{
  "d_model": 192,
  "head_dim": 64,
  "d_mlp": 384,
  "norm": "rmsnorm",
  "norm_place": "pre",
  "parallel_block": false,
  "init": "uniform",
  "init_std_o": 0.00768,
  "lr": 0.00222,
  "lr_mult_up": 1.42,
  "grad_clip": 2.0,
  "steps": 4720
}
Each number is 200 + 40 x the weight over the matrix's rms, rounded and kept within 0 to 999. Layers, rows and columns count from 0.

# layer 3 attention output, 192x192, rms 0.069, rows 0-72, columns 96-191
220,202,192,148,199,230,258,146,200,168,214,178,186,209,230,252,232,217,167,153,211,223,203,235,170,127,177,204,188,195,204,250,177,273,223,227,143,138,148,168,207,113,190,186,194,192,149,201,292,171,199,197,211,201,168,127,206,183,249,219,181,258,201,223,271,239,141,208,205,263,240,233,180,103,206,131,241,119,170,171,186,253,179,157,260,204,165,188,245,178,192,179,174,156,193,258
155,185,184,152,157,285,239,200,166,140,180,250,210,182,228,242,170,243,212,186,190,221,211,196,186,191,201,226,241,189,177,230,207,222,253,177,226,267,233,238,196,165,176,185,220,176,180,228,242,182,233,170,121,232,148,233,188,204,253,200,197,135,150,194,245,226,160,178,150,188,213,165,158,184,146,228,218,167,174,170,158,222,167,196,179,163,175,243,255,146,230,171,213,186,189,215
216,192,208,167,225,171,204,150,169,147,176,198,117,152,191,158,166,174,211,176,220,220,240,251,205,219,180,239,231,214,166,237,170,289,215,180,193,191,232,219,200,218,227,180,236,176,141,165,173,198,218,182,233,189,171,252,215,145,202,210,190,183,197,196,193,169,153,156,193,192,182,249,219,149,262,179,192,193,182,156,157,199,216,198,186,216,219,220,246,142,250,205,217,183,145,177
210,169,237,209,184,247,192,202,245,219,209,245,95,129,263,154,269,114,150,162,225,233,203,191,155,168,65,195,157,136,187,251,143,180,230,190,162,231,149,182,202,137,201,168,234,223,233,198,222,189,208,190,157,168,236,234,124,229,175,169,191,183,242,224,208,182,229,133,203,207,180,150,196,226,232,211,222,165,229,265,165,136,197,168,209,173,211,259,196,215,217,162,291,119,174,237
200,198,124,207,312,207,227,139,137,329,206,162,263,217,263,191,171,224,146,181,139,161,245,226,238,232,213,206,198,171,204,158,175,275,173,222,186,185,263,221,223,181,197,137,150,166,255,268,283,152,229,183,199,189,161,256,218,156,173,200,250,238,167,123,185,202,238,159,249,203,210,242,227,172,192,186,230,223,157,245,175,166,122,160,180,151,169,137,159,182,270,193,167,219,254,167
274,169,259,145,160,221,206,166,165,312,249,202,243,127,177,229,295,191,160,176,202,269,138,191,119,223,177,160,75,250,237,300,207,150,120,241,227,193,224,211,246,205,193,179,247,231,162,220,229,183,204,199,223,228,201,231,227,169,218,257,182,190,252,184,153,188,190,204,214,213,189,201,232,229,172,221,120,218,237,156,222,167,161,207,219,211,236,253,269,168,201,268,186,243,175,186
276,198,173,234,210,224,147,218,250,150,178,165,178,208,205,144,248,207,135,217,202,251,141,254,273,244,187,219,200,224,192,252,268,185,160,200,243,225,168,248,168,264,211,182,162,216,218,262,226,246,181,195,297,153,159,227,245,188,207,203,211,178,169,168,109,239,186,176,223,271,230,195,209,187,166,175,213,242,222,268,185,240,216,155,265,254,189,170,201,270,272,222,152,216,208,209
215,161,227,273,172,189,171,198,219,140,230,112,230,262,166,178,232,181,173,203,170,214,131,164,127,214,191,169,273,218,256,247,192,172,200,263,171,252,232,108,202,145,236,244,199,222,220,187,206,121,169,189,241,213,207,224,208,225,233,259,193,136,187,185,173,251,197,224,206,210,187,219,178,188,185,174,159,184,191,244,183,140,222,196,205,191,223,174,253,188,185,198,225,208,241,156
160,198,200,152,250,178,223,145,207,157,235,235,181,217,246,220,224,168,106,224,144,202,259,212,179,196,189,243,166,168,187,265,294,148,150,230,161,219,197,194,210,176,226,226,272,183,162,149,281,136,210,198,171,164,180,172,209,176,246,212,214,206,151,157,210,233,142,184,220,239,150,155,242,183,223,137,236,212,229,308,205,203,124,244,194,228,203,239,141,219,197,200,194,209,185,215
146,187,161,225,177,188,191,242,121,191,168,181,188,208,170,188,181,189,155,165,153,198,208,192,166,169,208,250,201,201,186,202,155,209,169,165,218,135,232,286,255,132,192,177,186,255,236,244,209,163,213,236,172,259,178,228,194,155,287,200,187,218,209,148,138,208,177,234,196,233,192,243,174,147,165,210,195,158,217,173,155,252,190,185,187,140,188,200,233,154,178,313,239,226,180,161
185,273,184,121,153,236,229,71,253,201,203,242,183,228,135,179,236,240,228,194,224,154,156,147,158,231,286,117,152,163,193,137,222,179,201,196,206,238,153,219,156,293,243,210,193,215,212,125,210,223,227,176,251,193,183,221,252,161,150,193,195,218,145,204,150,231,132,158,185,248,154,199,211,203,189,202,124,133,219,175,278,157,229,216,191,270,193,213,242,223,260,204,216,136,196,227
213,220,181,227,203,263,250,226,181,239,228,161,240,258,225,233,163,235,194,222,204,171,221,171,153,176,244,197,215,205,213,168,200,208,253,181,215,165,138,206,295,226,199,192,160,168,249,264,228,240,150,224,182,160,280,269,219,191,191,194,254,257,164,123,170,231,263,180,252,216,203,183,175,183,182,131,198,221,231,145,260,192,227,138,241,151,207,206,196,229,204,214,211,226,258,269
236,194,204,143,175,198,169,188,155,156,195,287,224,190,181,186,222,165,222,193,197,180,190,119,148,132,274,164,231,192,174,164,267,198,196,161,190,215,169,244,207,247,201,237,192,206,164,150,216,210,230,174,257,206,229,221,202,201,217,190,161,182,172,194,174,210,209,231,226,195,160,203,186,186,176,190,260,184,200,215,300,179,219,183,175,243,206,181,222,202,178,233,203,189,288,207
184,194,90,201,185,258,238,256,255,198,214,117,255,193,242,220,223,158,142,261,196,191,258,275,263,227,220,195,227,197,254,266,105,249,161,144,188,243,211,223,178,185,205,237,276,187,180,132,146,228,222,225,205,200,224,132,158,229,177,257,132,170,280,241,172,178,224,226,151,201,171,228,308,130,184,222,257,146,142,133,260,168,202,213,176,242,172,205,150,132,191,179,196,142,262,292
162,183,178,259,178,190,237,262,210,188,240,152,199,218,228,244,255,207,193,244,201,270,188,211,183,201,192,152,124,211,233,180,207,238,234,180,203,189,240,210,207,169,175,254,268,232,148,228,257,188,173,168,183,269,169,211,256,159,197,210,186,205,266,188,199,226,181,190,163,223,232,146,167,165,138,197,243,223,219,179,160,205,147,241,192,189,281,180,238,146,202,203,196,222,219,199
175,180,188,149,219,220,193,206,159,246,182,158,181,229,155,143,238,197,180,162,192,190,172,221,230,229,170,228,204,241,166,257,230,183,169,150,188,203,224,256,181,217,194,169,272,190,220,274,109,232,194,151,243,172,152,220,217,237,245,273,262,217,195,196,90,188,169,171,226,193,175,180,160,219,196,199,186,159,199,189,176,232,220,157,223,213,292,185,155,205,213,116,166,219,114,220
146,283,219,243,244,175,221,133,231,93,204,168,136,168,170,175,134,195,224,129,237,128,220,227,176,170,220,192,230,167,183,233,281,252,262,216,180,233,155,159,213,203,196,241,177,143,214,281,255,154,162,229,191,157,185,187,155,210,223,137,205,177,136,191,240,135,175,160,157,185,177,224,250,151,207,202,261,194,176,159,209,234,270,225,228,199,152,198,120,209,203,171,197,171,225,177
233,243,215,268,220,235,181,193,188,241,247,207,185,188,214,148,219,199,175,181,237,189,168,180,258,190,230,212,167,267,189,244,202,269,179,184,258,174,231,187,189,238,181,247,183,164,209,235,146,203,154,163,204,181,188,251,111,205,133,209,210,188,109,247,160,187,260,177,208,227,226,173,204,228,200,205,151,233,257,164,259,178,208,191,212,240,267,305,182,252,147,179,216,189,193,282
162,202,94,206,204,247,195,193,108,177,203,168,219,262,278,290,207,204,191,257,155,193,225,231,194,228,214,286,173,161,264,144,221,176,117,162,188,211,192,251,211,252,194,241,173,209,228,174,187,210,185,222,175,193,220,190,212,195,245,135,175,224,107,173,266,190,207,181,282,192,174,190,254,136,193,206,174,182,165,125,207,252,190,182,183,246,167,129,245,250,177,285,250,210,180,203
321,265,265,166,198,220,208,152,313,196,180,221,161,159,177,226,232,231,181,149,304,215,184,223,128,149,287,137,154,251,259,174,93,268,176,218,214,188,253,210,172,233,188,152,197,237,243,211,178,237,200,196,236,176,243,263,167,227,197,220,192,250,185,135,209,220,178,258,190,193,169,167,225,178,228,189,268,225,194,276,214,211,140,148,228,219,255,192,193,168,172,176,120,211,233,274
245,208,244,178,239,227,229,219,237,231,172,188,209,211,218,273,235,217,120,246,186,267,244,169,208,221,177,191,208,250,228,228,182,141,209,226,195,209,240,246,196,210,208,167,214,209,210,115,275,291,185,166,194,215,159,147,238,204,191,178,198,254,277,142,206,162,204,131,189,215,224,146,193,175,237,216,187,262,175,179,217,197,151,272,222,187,286,236,180,161,158,179,244,182,162,249
138,300,73,169,53,28,0,94,198,194,0,314,134,301,0,131,166,72,87,362,0,206,313,259,282,136,134,368,213,444,504,165,337,238,272,356,463,149,306,134,160,301,0,144,147,304,462,203,392,0,6,228,150,0,0,366,40,312,62,438,516,47,44,0,253,231,62,0,12,0,0,182,81,222,0,413,21,218,26,350,194,37,193,430,0,111,208,343,226,219,108,257,239,414,298,0
259,232,198,151,176,181,212,243,194,212,289,240,182,198,130,156,245,214,223,162,221,197,242,182,156,215,276,149,138,236,209,97,180,227,196,178,212,253,200,153,232,178,165,202,206,245,147,219,228,178,252,280,135,245,213,208,186,244,143,162,167,271,206,271,232,75,158,190,198,189,205,242,167,230,279,226,181,196,115,173,230,197,182,231,263,193,184,232,209,218,175,165,138,223,189,228
95,216,124,236,162,140,113,135,175,247,188,217,213,211,227,177,233,161,187,274,195,152,221,217,186,178,161,231,80,109,152,178,125,214,165,183,148,193,226,60,202,296,218,245,304,141,193,207,166,271,208,220,206,211,209,180,202,158,216,213,204,172,140,222,195,185,254,265,227,146,128,199,288,120,125,209,171,186,238,181,127,197,311,264,138,250,246,232,179,170,219,252,188,214,211,198
191,180,199,241,175,197,175,145,183,243,231,243,215,138,252,208,208,168,131,235,177,226,197,158,260,169,175,158,168,195,226,177,205,231,207,239,242,177,174,144,200,210,228,221,226,262,212,177,222,216,290,254,249,194,167,207,251,233,181,199,143,174,158,204,204,190,229,202,85,204,233,164,184,160,217,248,224,217,219,151,279,164,162,221,183,242,278,177,238,272,183,149,153,255,239,248
168,190,153,159,169,245,174,119,195,218,246,247,177,246,221,242,219,194,199,186,197,204,219,184,154,168,226,219,173,146,196,189,151,233,179,183,155,144,177,185,262,144,198,232,106,165,216,242,300,204,167,194,164,164,198,277,169,254,213,205,239,291,234,155,220,122,236,126,245,207,194,213,229,204,216,165,192,171,227,173,229,178,207,157,202,152,236,161,247,250,247,255,217,204,242,191
261,207,144,248,194,184,216,182,141,203,127,200,191,234,259,230,219,204,197,230,176,223,195,215,258,255,220,220,157,212,210,151,255,203,192,166,209,260,221,148,150,147,229,197,246,135,223,133,107,223,222,253,270,135,201,155,222,273,159,253,161,162,211,280,215,244,147,229,202,129,185,184,267,164,195,209,205,135,228,189,221,177,232,211,156,195,280,193,106,248,207,229,158,200,202,101
258,180,288,112,205,191,239,216,230,198,137,233,190,165,125,155,147,206,237,107,258,184,176,257,208,192,202,172,268,253,230,212,109,124,183,174,213,95,223,120,142,255,187,163,189,190,163,118,223,236,142,140,117,199,208,176,238,137,231,214,146,232,205,228,233,148,192,133,230,261,239,191,242,229,168,153,232,212,162,143,199,197,148,238,141,156,179,208,184,163,172,200,224,201,188,176
223,160,222,206,221,268,232,228,206,236,191,197,180,158,224,171,191,232,183,230,248,220,239,275,290,211,260,212,169,208,130,222,136,169,219,261,199,234,220,221,142,212,162,183,180,226,136,149,199,132,160,186,192,231,228,185,190,189,264,244,189,162,196,167,246,153,246,157,201,141,232,109,205,224,197,247,157,212,195,184,121,175,163,214,225,226,146,200,259,141,223,256,165,247,131,140
192,226,203,235,243,163,159,230,253,204,227,163,180,136,238,208,214,243,223,181,233,226,153,157,277,220,169,189,197,214,197,188,215,172,201,176,240,186,166,145,212,234,226,153,263,195,191,103,156,191,242,130,262,184,179,225,157,228,222,223,219,203,150,209,200,186,102,152,230,244,260,134,194,252,189,182,204,224,240,223,196,198,157,193,284,208,180,280,152,222,186,109,192,167,227,192
183,172,182,250,216,223,164,252,200,279,200,212,323,279,191,194,188,249,243,278,217,262,132,194,284,223,183,167,152,222,243,165,213,126,164,232,133,223,211,254,73,162,208,239,142,161,176,241,197,245,250,207,186,160,197,170,231,108,215,214,188,171,201,198,183,272,221,255,270,197,201,255,261,178,162,137,220,270,218,188,249,246,203,200,212,231,155,184,259,210,212,187,211,239,149,253
217,187,138,209,181,244,183,222,232,177,244,213,204,136,231,221,244,225,242,199,196,283,202,187,211,160,196,94,189,199,180,237,208,192,219,193,199,214,209,199,221,221,231,178,230,170,228,186,195,182,237,298,232,204,176,174,250,175,191,244,208,225,219,280,233,211,193,164,180,124,186,234,129,182,210,226,209,199,218,229,202,225,194,223,177,227,199,160,213,193,247,116,186,185,197,189
113,242,228,182,180,196,138,187,295,145,222,265,196,173,202,210,158,173,236,216,230,250,210,274,263,198,163,222,219,219,202,312,162,141,191,196,199,197,257,208,202,277,162,130,242,273,174,191,182,145,174,169,96,188,157,183,295,273,241,173,142,237,204,241,261,138,174,202,254,215,205,212,196,289,176,221,202,188,177,139,203,211,186,244,190,231,182,125,142,164,182,154,140,251,207,176
189,226,190,190,142,226,213,109,212,199,182,262,246,164,177,201,280,200,161,208,174,160,269,191,213,246,244,191,163,122,199,205,141,196,181,144,178,183,214,159,165,254,220,248,197,146,177,227,179,236,260,201,211,196,194,190,194,259,238,203,163,188,168,206,171,188,191,273,231,139,265,205,265,149,168,187,222,206,203,249,279,215,172,184,218,189,262,306,253,247,125,213,172,187,254,234
177,147,274,204,212,157,286,228,152,197,198,163,227,272,201,168,188,222,96,180,156,176,187,200,185,175,162,138,238,210,195,220,173,186,185,290,193,274,236,189,138,191,233,210,211,147,253,215,211,177,248,218,212,229,264,140,207,228,229,208,178,199,118,168,133,214,225,145,207,176,251,252,238,187,236,219,202,213,159,176,164,262,236,151,126,106,246,206,207,174,206,215,218,224,184,218
199,148,201,228,193,200,271,244,251,218,169,172,260,196,209,209,199,166,136,234,198,254,274,128,222,197,265,161,252,203,228,184,255,214,229,236,171,219,248,165,260,203,215,235,208,146,118,178,209,153,171,206,224,249,250,158,241,116,244,193,212,172,212,198,149,215,238,137,182,198,198,278,201,190,183,263,137,247,177,201,220,161,177,236,195,231,219,223,227,227,237,124,192,246,211,155
244,168,168,260,239,138,201,241,220,270,195,203,226,184,194,213,150,247,141,204,143,249,194,121,209,150,222,153,191,192,207,150,244,188,176,156,160,225,246,209,242,222,220,198,190,176,310,141,125,217,192,256,230,221,165,206,207,232,214,222,209,180,190,128,94,246,251,199,244,130,179,201,237,191,202,197,192,209,224,217,176,277,223,152,186,148,247,155,192,180,152,238,217,242,252,169
213,232,336,97,155,190,237,194,242,194,200,230,135,189,127,193,202,170,262,161,252,207,220,132,193,168,184,209,156,230,308,261,207,229,142,135,165,210,246,208,147,180,191,217,281,196,148,152,208,240,277,227,213,242,249,170,244,219,142,156,208,237,215,234,247,230,244,188,194,159,120,235,216,124,199,164,182,146,245,241,185,225,254,229,181,208,233,195,209,135,130,158,61,218,176,239
176,169,216,135,187,171,213,195,333,100,151,241,211,241,190,212,280,267,233,190,235,216,132,275,212,228,144,207,216,154,303,242,245,281,204,148,254,165,128,175,265,251,199,229,176,236,200,231,189,150,224,209,183,166,181,262,151,224,86,174,211,190,204,186,205,169,151,180,210,180,156,83,185,218,152,210,218,215,259,191,196,151,146,159,240,153,257,217,162,239,156,231,144,227,206,173
210,269,254,196,141,191,209,265,178,219,190,192,234,191,216,250,195,196,215,234,200,221,286,183,163,199,258,181,170,211,230,138,179,167,129,144,256,179,171,151,165,229,173,148,140,172,212,126,232,248,203,224,218,229,179,228,194,160,176,218,190,240,238,236,265,166,180,203,173,167,207,161,257,108,196,233,196,150,255,194,249,146,229,257,202,269,209,180,129,162,166,215,202,234,166,211
231,203,206,170,142,248,258,141,261,184,198,232,157,188,176,131,123,169,169,182,229,192,103,216,264,139,245,176,171,174,159,157,187,137,205,255,173,237,252,134,206,181,231,139,226,225,185,152,181,206,181,177,252,192,167,161,165,198,227,235,218,213,180,221,181,159,154,276,133,201,261,198,158,168,201,217,191,225,171,166,185,187,150,215,243,177,191,222,192,145,267,121,179,167,158,254
214,130,179,202,139,210,194,181,196,174,225,206,259,178,182,257,210,191,163,242,219,214,224,205,210,210,217,220,213,203,206,187,200,166,164,264,238,179,161,189,254,236,168,192,227,230,199,224,246,218,222,145,218,205,167,152,109,215,167,197,192,208,223,135,268,196,160,210,227,198,251,194,252,209,251,209,180,261,188,209,155,216,166,176,274,245,162,208,238,188,136,208,222,186,195,252
150,180,251,232,161,212,137,322,225,200,241,205,189,165,164,133,208,225,258,136,193,216,115,219,297,235,175,229,240,236,193,283,233,252,197,181,196,187,139,231,231,139,196,186,124,233,151,156,243,180,157,288,159,228,260,230,230,231,162,214,213,201,201,226,193,165,241,183,174,180,154,220,250,160,220,253,213,263,256,163,178,137,239,224,224,145,253,222,183,218,139,100,243,203,217,208
223,201,222,179,182,186,170,148,204,244,228,219,240,96,222,201,179,220,185,170,174,201,184,132,223,234,258,187,205,186,214,265,172,207,222,197,221,192,252,225,222,263,203,151,183,217,254,204,212,184,230,246,198,228,207,191,190,210,118,259,212,136,173,125,178,231,166,205,185,163,234,198,190,218,125,224,133,180,220,129,246,289,213,182,152,183,269,188,220,207,140,213,184,215,222,243
192,167,156,197,185,236,179,189,159,285,273,194,183,259,242,246,269,196,178,233,136,214,196,178,177,196,268,189,123,164,152,140,242,145,209,172,261,171,205,150,177,218,217,168,209,120,139,198,226,204,285,156,139,182,142,233,241,222,210,236,211,209,154,215,114,198,175,227,239,169,208,196,192,179,201,157,151,218,239,155,258,177,205,167,191,186,234,211,179,240,237,128,173,201,240,287
248,216,219,322,238,131,187,243,195,236,265,173,272,143,229,177,193,178,222,207,225,240,210,179,220,217,215,161,202,187,252,180,147,169,208,177,126,272,181,236,167,200,189,150,108,189,145,177,221,183,202,194,182,209,212,171,214,191,175,180,155,294,242,227,290,134,178,233,194,185,284,217,263,260,292,179,187,199,102,164,128,256,155,226,287,224,186,159,237,146,233,170,140,184,151,213
194,214,186,106,228,215,228,148,216,181,200,213,196,180,179,168,179,241,252,144,194,179,141,227,126,200,177,174,204,192,172,188,152,183,234,214,205,211,202,243,202,185,169,160,313,186,242,118,211,198,186,180,156,170,180,180,189,187,183,137,203,205,224,221,166,194,209,226,230,204,192,177,174,309,231,177,253,186,141,197,140,188,222,175,122,210,177,263,171,181,215,212,197,240,186,217
215,98,179,203,188,204,226,187,163,257,250,252,196,229,193,169,188,194,178,168,184,251,205,238,248,245,192,107,194,178,118,250,203,148,214,231,231,129,177,258,130,183,225,233,267,194,147,114,272,171,191,191,215,199,176,163,128,161,196,252,195,168,254,243,211,220,197,113,177,229,239,179,175,199,216,190,186,212,166,241,158,200,186,231,166,215,175,126,244,214,252,172,160,206,210,188
161,200,196,216,233,183,231,144,225,218,180,186,154,258,176,212,135,186,200,202,215,179,173,206,208,246,225,228,240,201,148,213,157,172,219,178,182,237,133,195,211,155,196,199,345,167,188,149,118,199,224,163,237,246,191,153,201,214,194,172,142,204,269,194,212,129,198,201,210,134,223,187,296,244,283,249,170,204,145,194,153,233,226,221,261,152,234,190,146,109,181,126,188,216,170,113
195,212,158,237,165,198,188,246,173,242,172,129,216,207,227,213,252,241,171,164,177,221,252,222,282,188,186,281,222,211,222,236,248,226,181,238,223,166,131,174,183,189,288,215,231,211,186,198,201,194,229,217,247,178,163,241,224,245,251,229,174,194,210,173,159,177,244,158,177,252,186,172,208,239,144,182,225,162,247,268,235,202,94,166,240,241,190,192,246,243,229,219,260,206,227,182
200,261,214,220,245,176,191,154,187,175,254,140,157,175,215,172,156,202,192,155,167,189,144,210,211,209,248,192,234,218,180,235,264,242,186,164,152,171,159,188,286,165,155,193,246,203,175,225,206,202,267,210,158,241,264,181,250,298,196,187,218,237,218,231,215,189,216,204,210,238,157,240,160,139,168,186,220,135,224,142,231,94,243,200,211,212,168,127,179,184,247,254,186,194,243,203
177,139,174,177,142,206,218,202,256,204,191,240,248,141,159,182,274,212,217,220,160,204,192,219,136,225,239,189,248,180,209,236,220,167,210,204,169,272,223,218,143,149,206,185,239,210,126,176,205,202,255,300,225,191,182,160,248,121,266,186,260,209,244,230,188,209,286,189,217,148,210,233,241,131,264,172,159,188,239,201,220,202,189,174,201,197,250,234,122,225,227,173,201,155,250,270
292,184,244,221,180,171,189,190,222,191,173,159,166,209,161,179,224,227,235,193,273,223,104,216,185,292,257,187,212,250,175,258,209,220,191,215,280,237,233,169,164,144,249,180,125,213,209,245,250,192,147,216,233,231,149,279,222,224,136,234,191,209,208,163,163,234,226,216,214,180,191,275,229,153,197,251,206,201,209,190,232,238,221,96,182,161,273,233,190,240,186,191,268,217,253,157
152,185,246,181,232,162,211,209,191,235,232,201,196,229,252,232,256,157,179,194,161,225,183,183,151,242,189,147,164,140,244,124,217,197,233,182,194,200,229,250,152,240,199,176,229,266,136,123,196,199,210,236,211,272,178,256,262,221,214,180,158,201,270,230,181,170,172,179,195,233,230,160,168,237,213,228,193,244,229,123,167,141,172,167,214,177,102,213,170,172,228,146,212,178,177,157
126,231,197,286,280,139,172,153,185,157,208,179,247,192,223,216,183,141,151,191,201,150,176,259,323,227,172,263,256,201,191,228,180,158,232,188,165,164,226,233,216,212,171,149,205,207,148,174,176,237,209,180,215,228,221,248,228,166,176,145,194,234,241,201,188,230,213,232,183,201,211,187,212,207,258,179,211,96,120,153,160,179,266,217,183,194,160,144,164,118,285,208,197,166,217,206
186,211,283,189,217,185,168,236,207,198,196,132,241,168,151,119,146,135,222,131,235,250,214,152,184,228,186,215,286,188,238,228,152,134,187,176,263,167,186,220,198,245,205,171,155,202,237,252,121,273,236,200,234,194,163,215,164,222,196,284,259,246,175,203,125,164,147,230,212,305,230,184,176,186,171,187,181,174,141,187,163,155,187,180,154,278,193,214,136,199,205,200,172,203,243,225
306,232,224,181,255,172,212,244,157,171,237,157,200,229,172,207,191,242,178,210,228,208,189,104,179,217,290,194,217,297,250,61,162,211,233,150,183,238,224,232,174,139,230,210,218,233,167,250,204,190,200,159,156,200,188,169,256,224,232,144,130,236,200,172,236,183,212,202,238,207,178,212,192,243,238,198,199,134,202,144,233,155,157,167,240,156,287,195,162,224,191,211,183,182,200,198
100,252,176,177,206,237,257,180,155,176,129,225,173,272,220,221,168,146,221,192,209,188,262,200,170,230,141,197,167,193,223,233,236,296,204,239,156,217,165,187,280,175,267,229,133,209,236,152,177,223,146,203,209,218,194,217,197,174,165,212,257,201,253,65,190,205,187,251,180,184,211,296,175,181,237,202,168,240,242,315,215,129,138,174,236,318,182,191,253,224,152,221,168,212,228,148
238,198,200,193,172,203,203,210,196,233,175,160,241,240,220,234,244,216,158,203,220,205,206,203,216,225,237,191,177,204,290,212,233,206,187,166,229,161,241,170,232,200,160,162,246,230,177,217,148,155,169,214,220,224,187,197,182,193,171,183,191,128,156,232,191,240,237,198,202,261,179,196,208,141,163,250,159,205,209,195,198,231,174,217,153,171,196,238,259,177,129,236,178,224,182,192
206,209,208,218,159,178,243,232,285,125,184,124,192,186,158,178,200,224,224,223,223,161,217,258,171,185,180,213,304,199,179,193,208,178,173,163,208,162,215,181,191,198,267,209,273,231,168,256,236,193,170,289,192,194,229,148,241,191,207,206,231,209,240,219,151,157,204,239,144,211,192,213,210,219,226,200,244,167,236,201,250,173,167,186,180,209,151,151,153,222,179,289,234,226,196,194
253,218,216,149,165,233,190,226,204,231,170,192,174,212,235,161,228,245,267,213,232,186,157,186,169,242,256,213,224,199,211,205,116,169,133,263,215,205,127,203,195,133,206,201,131,211,209,209,270,280,228,282,201,161,203,230,266,252,169,180,163,315,223,171,240,157,154,229,199,227,213,189,184,247,190,236,234,177,185,149,246,222,270,189,242,264,238,180,200,239,263,217,219,239,158,241
152,222,247,252,172,198,222,246,229,151,206,231,226,169,128,178,187,218,201,216,255,196,209,148,206,131,249,113,269,221,258,123,163,218,205,226,241,239,257,202,202,241,221,175,159,223,214,205,164,144,236,186,208,204,175,219,199,184,195,181,136,225,180,211,184,194,185,244,183,141,157,185,173,199,235,199,219,266,219,128,152,132,242,211,180,145,163,259,95,187,165,241,210,188,213,210
179,240,158,271,244,141,185,206,152,230,219,257,229,146,254,174,76,200,198,137,164,311,275,163,302,161,237,127,119,210,203,149,230,242,183,226,198,187,205,267,182,204,225,277,185,176,201,155,131,187,223,162,188,186,190,208,258,294,290,179,239,174,195,182,189,167,224,179,166,191,215,303,154,129,231,186,195,221,143,182,218,158,189,187,234,141,273,227,194,213,186,176,206,189,181,232
239,160,203,188,160,225,181,225,215,217,181,144,209,238,152,157,178,190,239,238,249,239,236,150,147,190,243,190,231,237,193,223,259,186,205,210,223,180,174,220,232,172,181,139,203,168,102,228,186,187,199,218,151,199,209,218,183,165,191,239,214,175,188,186,230,167,237,245,203,186,173,197,219,209,245,205,233,148,201,219,248,219,184,234,196,218,177,198,199,191,178,221,154,157,196,209
249,228,254,150,189,226,223,224,204,198,154,211,212,215,151,239,186,216,205,191,259,166,244,158,207,139,275,157,148,253,240,182,155,178,226,203,229,182,237,243,214,200,186,155,211,251,223,196,236,164,164,176,244,202,177,167,239,201,253,207,156,184,237,173,240,200,108,207,144,167,235,213,240,165,185,274,218,190,205,239,163,198,218,210,157,177,166,181,205,144,225,187,208,241,145,170
224,201,203,214,226,169,203,185,139,250,164,165,289,194,244,167,233,233,195,221,162,273,194,241,183,244,132,224,206,208,210,192,178,185,209,158,188,204,195,211,210,175,222,268,242,120,203,234,126,237,235,183,188,213,204,274,180,166,106,153,215,214,185,124,126,159,139,235,186,207,196,135,202,213,222,258,248,188,219,145,209,222,233,179,240,297,179,287,218,198,182,218,176,170,259,295
173,199,233,275,225,191,171,169,221,195,183,171,218,202,197,174,195,153,176,233,196,187,174,210,180,202,177,217,210,201,199,140,181,230,167,213,170,211,274,213,207,138,189,204,242,113,211,197,194,205,139,222,165,167,144,206,159,196,234,239,244,245,187,158,160,135,199,185,288,129,155,202,202,201,178,222,224,153,162,200,208,237,180,248,143,254,190,198,251,158,228,268,241,220,211,132
131,247,131,243,186,218,179,206,195,194,210,179,196,197,257,260,154,143,154,188,135,232,243,147,224,157,201,206,165,170,182,200,234,211,154,223,162,97,184,242,150,261,242,238,158,227,273,237,162,180,85,239,270,193,265,209,132,136,238,286,243,174,212,211,213,148,163,113,206,230,190,214,198,231,264,217,206,131,233,268,117,229,156,163,161,173,126,146,242,111,191,261,330,182,169,180
158,197,214,289,271,160,141,211,201,163,184,169,177,188,200,170,190,191,161,194,241,195,165,240,249,173,85,221,242,188,240,249,132,225,111,213,187,201,205,285,216,256,241,258,205,237,189,174,229,231,207,226,246,244,202,244,206,150,168,112,212,246,179,191,146,180,195,213,207,189,160,208,195,159,229,223,276,241,193,236,193,208,213,209,139,208,179,157,252,147,265,187,87,222,211,244
232,238,192,164,147,218,251,261,147,141,214,247,174,211,193,238,211,214,178,194,198,190,277,191,157,58,257,145,140,220,205,115,163,175,210,158,151,230,234,224,194,154,191,143,229,175,194,143,249,178,212,212,152,200,169,148,234,147,164,129,182,227,185,187,287,136,262,118,194,173,195,174,175,191,204,228,171,167,233,226,196,218,120,251,197,169,155,224,240,168,257,254,179,162,210,231
238,218,210,211,216,189,219,196,257,168,210,227,179,155,190,184,182,228,212,196,208,181,175,172,233,173,203,189,206,234,227,270,238,200,227,230,207,234,278,211,235,184,211,131,183,214,149,208,176,209,199,164,199,186,160,151,129,175,272,191,195,230,208,136,147,199,205,231,233,167,191,209,161,209,249,163,176,150,214,156,171,155,207,206,154,186,261,233,243,264,281,254,269,168,214,147
176,203,176,179,246,215,179,131,224,295,151,217,179,230,230,233,230,207,182,184,200,197,201,154,209,274,237,234,168,161,178,178,197,216,156,187,212,180,159,249,239,200,249,240,214,279,263,231,202,136,199,195,263,189,192,154,191,189,218,190,246,152,181,170,192,254,172,275,202,234,220,158,226,201,202,222,207,229,195,202,167,161,149,170,135,210,192,169,198,239,206,239,231,191,182,193
164,162,258,179,215,214,221,155,189,146,187,197,224,240,198,213,281,193,139,171,171,140,192,159,106,210,136,271,221,181,185,209,205,207,248,138,214,241,151,226,147,183,202,203,180,227,279,188,194,240,224,276,114,209,197,208,146,191,176,151,184,211,235,200,193,210,176,181,183,224,268,195,237,179,180,216,166,237,198,217,209,232,228,199,224,252,227,207,293,221,273,117,257,199,149,192